config = dict(
    n_layer=8,
    d_model=640,
    n_head=5,
    n_kv_head=5,
    head_dim=128,
    d_mlp=2560,
    vocab_size=21693,
    activation='gelu',
    norm='layernorm',
    norm_place='pre',
    norm_eps=1e-06,
    positions='alibi',
    qk_norm=False,
    attn_scale=0.0884,
    bias='all',
    tie_embeddings=True,
    parallel_block=False,
    init='normal',
    init_std_qkv=0.0243,
    init_std_o=0.0302,
    init_std_up=0.0348,
    init_std_down=0.0348,
    optimizer='muon_variant',
    lr=0.00966,
    beta1=0.95,
    weight_decay=0.0,
    lr_head=0.00519,
    warmup_steps=200,
    schedule='wsd',
    decay_fraction=1.0,
    decay_shape='exp',
    final_lr_fraction=0.0,
    batch_tokens=131072,
    seq_len=1024,
    doc_mask=True,
    train_tokens=992200000,
    steps=7570,
    dataset='wikipedia_en',
)
Each number is 128 + 32 x the weight over its row's rms, rounded and kept within 0 to 255. Layers, rows and columns count from 0. The size above them is the row's rms in percent of the matrix's.

# layer 3 MLP down (transposed), 2560x640, rms 0.0348, rows 1996-2020, columns 320-383
size [ 89 107  97 102  96  87  85 101 107  86  96 108 102  95  89  92 103  82  96 102  92 104 106  92  96]
[[197 147 149 107 190 134 189 137 119 168 126  90 202 181 153 137 116 144 134 152 121 150  87  89 167 115 136 148 142 110  94 142 121 102 140 151 149 147 155 117 158 112 180 125 158 122 169  97 190 164 138 108 168 158 134 172 126 102 144 128  92 132 101  69]
 [160 155 125 149 142  93 145 144 119 178 140  92 131 101 174 140 180  35 114 111 181 151 132  93 121 138 107 132 145 111  63 149  89  42 184  95 170 154 115 190 201 147 138 177 126 123 194 146  90 164 136 101 157  57 133 103 123 112 124  61 120 151  96 159]
 [146 106 128 130 134 130 181  86 171 174 158  94 139 108  91  90 180 124  66 118 126  84 153 132 207 123 122 160 152 129 121 177 141 128  96 156  70 212 183 188 109 173 162 100 133 166  89 141 107 100 177 186 135 112 136 111 105 134 124 153 110 129 115  88]
 [129 109 114 181 203 119  90 102  93 110 122 105 142 171  83  73 123  88 148 107 161 144 170  68 141  60 114 130 125 135  92 181 176 177 123 122 103 138 156 152 156 115 132 119 189  97  95  97 137 126 172 115 167 106 206 144 155 189 118  96  57  81 100 106]
 [168 198 165 195 126 102 143 125 134 213 133 168  95 144 129 124 182 118 162 135 131  98 128  73 152 117 136 104  94 187 156 119 129 130 105 125 209 103 122 120 143 105 135 147 140 113  83 134 129  55 122  74 121 114  89 122 128 142  73 105  92 150 158 151]
 [108 185 118 104  75 149 175 105 125 120 137 146 110 157 129 163 145 149 184  87 118 130 138  88  92 108 219 136 175 138 146 105 133 138 110 120 119 136 122 102 140 142 180 131 131 128 122 101 119 178 181 113 183  95 103 145 146  71 176 100 138 130 131  77]
 [120 137 144 170  85  63 171 140 153 104 124 151  61 135 169 161 159 142 103 121 133 103 150 117 131 121 139 159 111  79 157 116 149 172 146 113  98 138 141  83 125  88 125 132 150 133 184 111 164 134 134 130  67 121 189 121 142 112 103 151 142 133  76 171]
 [129  99 135 136 119 172 147 152 130 125  99 129 147 104 216 144 169 135  98  92 229 131 154 117  98 117 119 171 110 111 154 124 107 128  56  81 118 132  85  85 183 129 117 120 110 120  80 139  66 152 160 124 194 115 113 136 119  75 154 154 144 158 133 143]
 [130 136 123 105 130  97  52 116 146  82 142 163 178 139 126 100 100 142 107 116  87  58 103 109 148 112  97 106 180  92 114 107  66 160 135 115 131 117 115 108 168 104 129 128 134 138 129 115 187 150 173  83 127 116 106 106 201 148  72 156  78 109  83  87]
 [168 123 123 150 134 135 146  46 132 134 146 172 123 133  88 125 131 137 114 114 162 164 146 108  72 171  88 107 158 125  94 122 101 102  90 100 114 171 164  89 106 131 220  99 140  86 167 155 129  93 159 149  86 136 122 104 115 139 104 172 151 104  71  77]
 [ 81 179 147 104 151 158 140 187 131  85  78  99 113 166 124  70 128 134 124  81 177 103 102 171 159 146 100 175 110 131  98 118 154 109 169 158  97 112 116 113 155 122 156 103 124 122  26 165 133 126 159  92 226 117  98  89 120 109  62 151 139  57 113  86]
 [105  54 167 119 177 126  86 107 188 165 174 156  53 120 100 131  53 148 131 108 167 179 134  28 141 115  86 134 102 139 147 118  87 136 132  93 142 178 145 171 114 201 151  74 127 210 156 129 134  90 111 152 151 142  92  59 127 129 115 163 116 133 126 169]
 [117 137 134 103 119 111 114 143  95 134 151 168 189 158 154 107 136 134 141 136  67  90 109  75 174 136 124 126 109  32 128  94 118 143  99 147 183 113 182 106  83 144 125 146 173 191  66 127 133 141 113 129 157 138 102 160 153 119  59 122  94 136 128 161]
 [113 156 136 128 124 103 137 146 139 120 145 144 129 126  80 142 175 140 118 127 113 124 190 160 109 152 150 145 160 139 167 139 129 170 134 139 142  94 116  87 149 180 172 123 128 117 121 148  90 112  76 141 113 133 112 152 111 151 138 163 123  95 137 173]
 [156  92 130 146  78 121 191 153 144 136 174 144 142 113  99  98  93 138 131  86 119 134 131 152 116 111 138 139  85 157 213 113 130 125  67 128 115 164 151 131 139 159  92 123  74 122 167 161 142 162 132 154 124 122 126 177  69 141 172  95 147  98 117  97]
 [165  67  94 128 116 142 142 111 128 141 177 147  67  95  99  90 109 131  91 103 176 149 121 107 141 164 116  75 112 126 117  93 159 118 184 123 123 164  80 116 114 113  95 158 122  99 118 118 148  66  82 151 110 145 130 131  99 104 169 133 122 114 142 138]
 [130 162  88 180 158 142 180 128  90  75 122 166 145 133 102  98  88 135  74 128 158 156 139  80 166 140 163 188 102 163 171 162 170 137 132 124 155 136 131  92  64 101 162 113  82 130 149 177  50 120 139 163 151 174 151  90 146 138 117 103 171 102 130 122]
 [ 60  92 101 126  74 124 144  65 112 150 117 147 117 172 124 113 117 193  91  72 129  65 160  83  97 128 126  97 114 114 156  95 166 138 146 135 126 101 114  91 150 159 140 120 124 105 141 166 150 151 125 157 152 115  86 113 117 137 177 152 155 114 163  75]
 [183  92 148 125 151  71 133  87 121 120 143 103 158 105 116 125 167 134 133 114 118  86 136 164 141 132 162 165 107 114 111 160 110 108 105 163  96  38 166 143 127 160 162 112 148 128 183 138 146 168  42 119 143 123 100 106 114  98 108 133 175  96 124 120]
 [155 175 120 100 101 122  99 162 132 178 130  72 133 155  91 115 142 103 116  88 122 156 107 176 125  97 133 123 179 175  72 105 119 156 135  92 106 149 159 141 128 141 106 141 116 118  94 131  74 143 110 124  89  89 178 128 154  80 120 110 185 175  62  97]
 [ 85 132 159 134  81  77 112 129 112  96  86  97 155 151 152 141 161 174 155 113 151 134 189 119 118 106  91 165 157 163 117 190 143  83 120 109  83 127 121 120  91 126  95 128  95 116 198 127 132 210 110 141 131 153  86 127 122 142  96 132 128  92 145 103]
 [121 127 153 166 128 177 166  66 139 109 122 118 148 133 148 127 148 113  90  68  86 151 122 136 208  99  98 146 149 127 147 130 153 138  81 151 155 140 118 194 133 133  87 151 124 120  97 124 183 152 138 139 145  98  85 160 109  87 142  73 169 117 117 114]
 [139 106 134 126 135 202 107 160 155 106 143 144 138 151  89  87 104  72 123  66 158 126 101 124 119  65 118  76 175 144 131 230 176 143  94 115 187  98 133 123 140 168 154   2 106  49 162 104  73  82 111 113 168 176 167 113 142 131 163  86 117 154  47 126]
 [ 98 133 114 131 126 139 114  93 125 137 100 140 101 118 130 152  98 184 124  73 151  79 105  83 166 135 192 155 159  90 164 146 119 113 145 147 171 101 101 117 182 104 127 152 178  83 156 112  72  65  74 112 145  88 137 121  87 132 123 110 155 125 147 107]
 [139 137 126 167 126  75 159 126 185 101 121 140 172 134 148 130 153  46 111 158 155 134 137 110 174 115 118 122 144 125 100 144 122 107 132 150 104  87 123  63 128 131 151 126 160 168 128  81 133 140 141 189 121 122 126 105 147 172 176  92 103  96 129 136]]
# layer 3 MLP up, 2560x640, rms 0.0348, rows 1997-2020, columns 320-383
size [102  93 102  98  86  85 101 106  84  97 106  99  95  91  87  99  84  99 100 102 103 108  93  96]
[[167 104 164 158 142 130 158 102 231 135 157 117  65 122 140 176 122 104 127 101 131 151 150 182  90 162 132 150 103 106 144 193 159  81 124 113 107 156 138  96 113 164 101 146 102 195 153 158 149 158  84 121 161 125  95 103 150 140  91 121 146 179 108 123]
 [112  92 110  98 100  94 141 107  98 103  82  93 127 180 134 143 160 100 102 144 124 131  95 152  75 147 100 126  46  97 133 100 116  84 170 157 222 180 185  86 145 120 118 140  99 139 156 138 140 176 128 137 146 145  92 154  99 134 215  78 140 153 228 158]
 [ 96 171  85 143 110  91  69 162 135 120 125 127 163 152  40 117  72 127 153 136 129  93 146 142  95 105 130 101 137  89 173  78 128  95 105 145 143 100 115 121  85 129 147 179 179 151 178 119 115  95  46 112 133 141 137 139 156 146 161  87 109 122 133 184]
 [121 142 137 106 112 140 136 129 127 160 161  95 145 148  96 102 114 149 116  46 153 148 110 140  89 129 138 122  75 101 173  94  83 144 181 149  76 114  75 145 103  73 133 132  94  81 148 128 120 133 112 125 142 203 135 115 148  99 159 129 158 130 107 175]
 [139  99  93 164  87 116 106 162 115  83  67 144 131  68 101 124 116 132 102  81  92 118 109 127  79  95 108 155  79  76 100  72  68 123 156 166 107 135 116 117 113 118 111 164  94  88 150 115 118 104 106 180 113 118 133 105 143 186 153 158 164 154 106 139]
 [169 105 149 128 157 153 166 151 136 167 115 165 139 110 126 101 136 118 137  71 117  94 141 131  69 137 174  70 181 130 122 102  97 121 198 128 121 120 138 170 183 120 131 145 178 128 167 183 146 155 173 208 125  94  94 158 131 122 134 132 101 134 114 121]
 [119 150 157 114 132 140 161 121 106 102 150 171 117  38  62 109 146  73 104 179 184  94 155 157 120  78 139 133 139 168 158 137  93 159 171 133 109 118 131 181 108 120 145 124  96 149 161 114 168 131 137 132 114 146 149 185 180 125 138 160  70 169 110 155]
 [ 72 130 156 145 128  85 142 143 123 193 150 121 170  84 125 114 164 103 122 161  85 106  90  89  94 130 102  50 210 143 102 130 150  94 137 126  83 121 126 161 119 136  97 184 147 143  84 142 128 164  96 173 120  88  74 152 114 120 153 131 159 113 100  83]
 [143 124 130 171 149 149  97  91  55 207 136  97 111 115  95 145  72  95 166 152  87 141 157 131 132 114 179  91 196 113 160 185 156 163 197 159 159 111 119 160 133  92 117 164 120 173 174 171  77 135  87 140 136 114 120 162 137  90 147 162 114  91  99 115]
 [109 170 130  74 157 115 109 177 148 151 159 166 118 134 178 154 115 137 136 144  74 166 132 108 119  85 158  78 167 109 133 118 109 122 118 154 148 158 132 154 102 145  61 154  92 153 170 115 109 130  98 152  57 118 181 110  89 146 194 108  83 153 141 183]
 [119 123 194 109 115 119 121 169 122 163 152 179 150 137  74 106 154  72 134 223 176 194 121 103 159  97 156 118  85 150 167  93 185 158 106 116 156  60 128 152 152 107 137 105  87 112 141 180 122 132 130  86 141 126 124 135 149 160 104 169 112 138 124 115]
 [ 77 138 148 141 137 133 110 121 106 174 183  62 154  70 100 132 116 155 143  60 113 107 176  89 140 137  89 125 126  78 113 154 163 144 122 114 112 142 107 185 120 149 171 124 117 101  94 162 142 155  81  78 173 129 131  77  90 123 164 193  95  84 169 162]
 [124 131  89 153  66 138 170 120 112 111 163 106 112 110 104 150  89 136 197 131 155 158 106 105  63  71 101 104 238  93 131  81 102 132  77 176 119  96 111 164 133 138  60 134 127 196 117 130 157  78 190 125  97 131  98 155  89  76 134 114  73 141 106 104]
 [ 81  91 119 129 150 158 123 100 133 128 109  75 126 131 148 163 213 151  61 173  70 138 190 103 185  97 123 120 122 147 156 184  75 154  79 173 184  97  81  87 161  97 151 103 134 121  54  61 186 150 172 132 110  87  80 149 110 102  81 155  75  81 137  90]
 [ 99 121 148 143 111 136 160  71 133 145 106 212 100 124 128 137 110 143 151 175 111 149 181  60 138 152 103 109 166 114 126 136 167 111 103 127  68  96 140 171  76  90 127 114 165 114 130 100 152 169 111 154 119  91  83 118 161 129 181 153 153  95 105 149]
 [113 134 161 133 111 160 112 112  84 158 182 111 192 138 128 130  94 186 134 113 122 101  95 114 118 150 146 141 141 105 159  88 154 131 119 178 170 109 144  88 124 121 121 143 133 141 114 151 144 114 147 132 143 116  88 140 174 156 152 175 104 126 120 173]
 [ 86 158 148 103 109 106  93 116 146 183 103 172 122 122 198 180 143 143 151 159 104 132  53 145 137 150 116 135 154 148  89 134 134 127 106  82 183 156 156 111 125  87 109 167 161  81 140 105 114 130  95 122 111 125 169  68 135  32 101 146 121  68 146 126]
 [151 122 142 163 147 164  82 163 126 144  85 131 105 133 112 137  82  86 121  95 145 107 149 121 128 100  64  63 121 194 130 132 145 169 135 144  77 164 105 114  85  61 168 104  76 155 107 120  82 124 210 112 141 123 148 133 129 134 152 130  83 100 146 131]
 [162  95  89 115 126 166 141 106 202 170 143 146 138 137 148 106 177 126 158  85 132 108  68 118 128 162 127 157 179 147  93 132 177 114 113 195 130 133 138 128 150 147  80 131 111 140 154 145 155  95 124 118 156 135 160 121 136 167 100 115 147 116 113 105]
 [149 140 101  39 147 142 118 127 159 163 111  53  81 102  89  99 124  94 107  73 162 132 110 103  66 152 107  94 145 136 141  84 123 204 137 147 184 147 132 141 163  68  96 121 143 159 101 159 114  92 200 123 146 160 176 129 168 195  94 201 225 148  66 104]
 [106 110 190 115 141 134 151 171 156 189 127 165 155  59 175 133 111 135 144  94 128 170 123  93 164 107 192 152  90 155 129 146  23 103 146 142  96  99 201 129 160 158 186 148 121  85 149 135 146 162 182 136 130  98 174 126  81 102 148 107  88 136 144 161]
 [116 124 190 131 115 134  90 124  97 103 144 134 104  98 180 155 109 167 111 164 126 120 169  90 183  73 142 115 125 139 147 131 128 131 162  97 162 142 135  81 140 168 115 172 105 110 185 129 162 121 120  71 182 115 157 127 161 152 154 145  80  82 100  99]
 [148 116 126 108 144 169 147 136 102 114 131  61 184 117 128  93 147  78  41 127 118 179 168  92 170  81 104  73 101 197 108 118 150 118 142 105 119 133 142 135 122 118  94 106  78 164 150 139 147 217 147 140 162 164 122 170 130 110 147  87 120 122 129 195]
 [133  93 125 129 112 129 112 140 118  68  79 106 143 209 110 187  94 137 140 107 133  68 124 123 140 107 107 118 173 133 144  39 122 102 128  94 203 136 141 162 105 106  96 163 172 173 128 103 134  83 151  88 173  87  91 182 149 134 145 201 116 169 128 104]]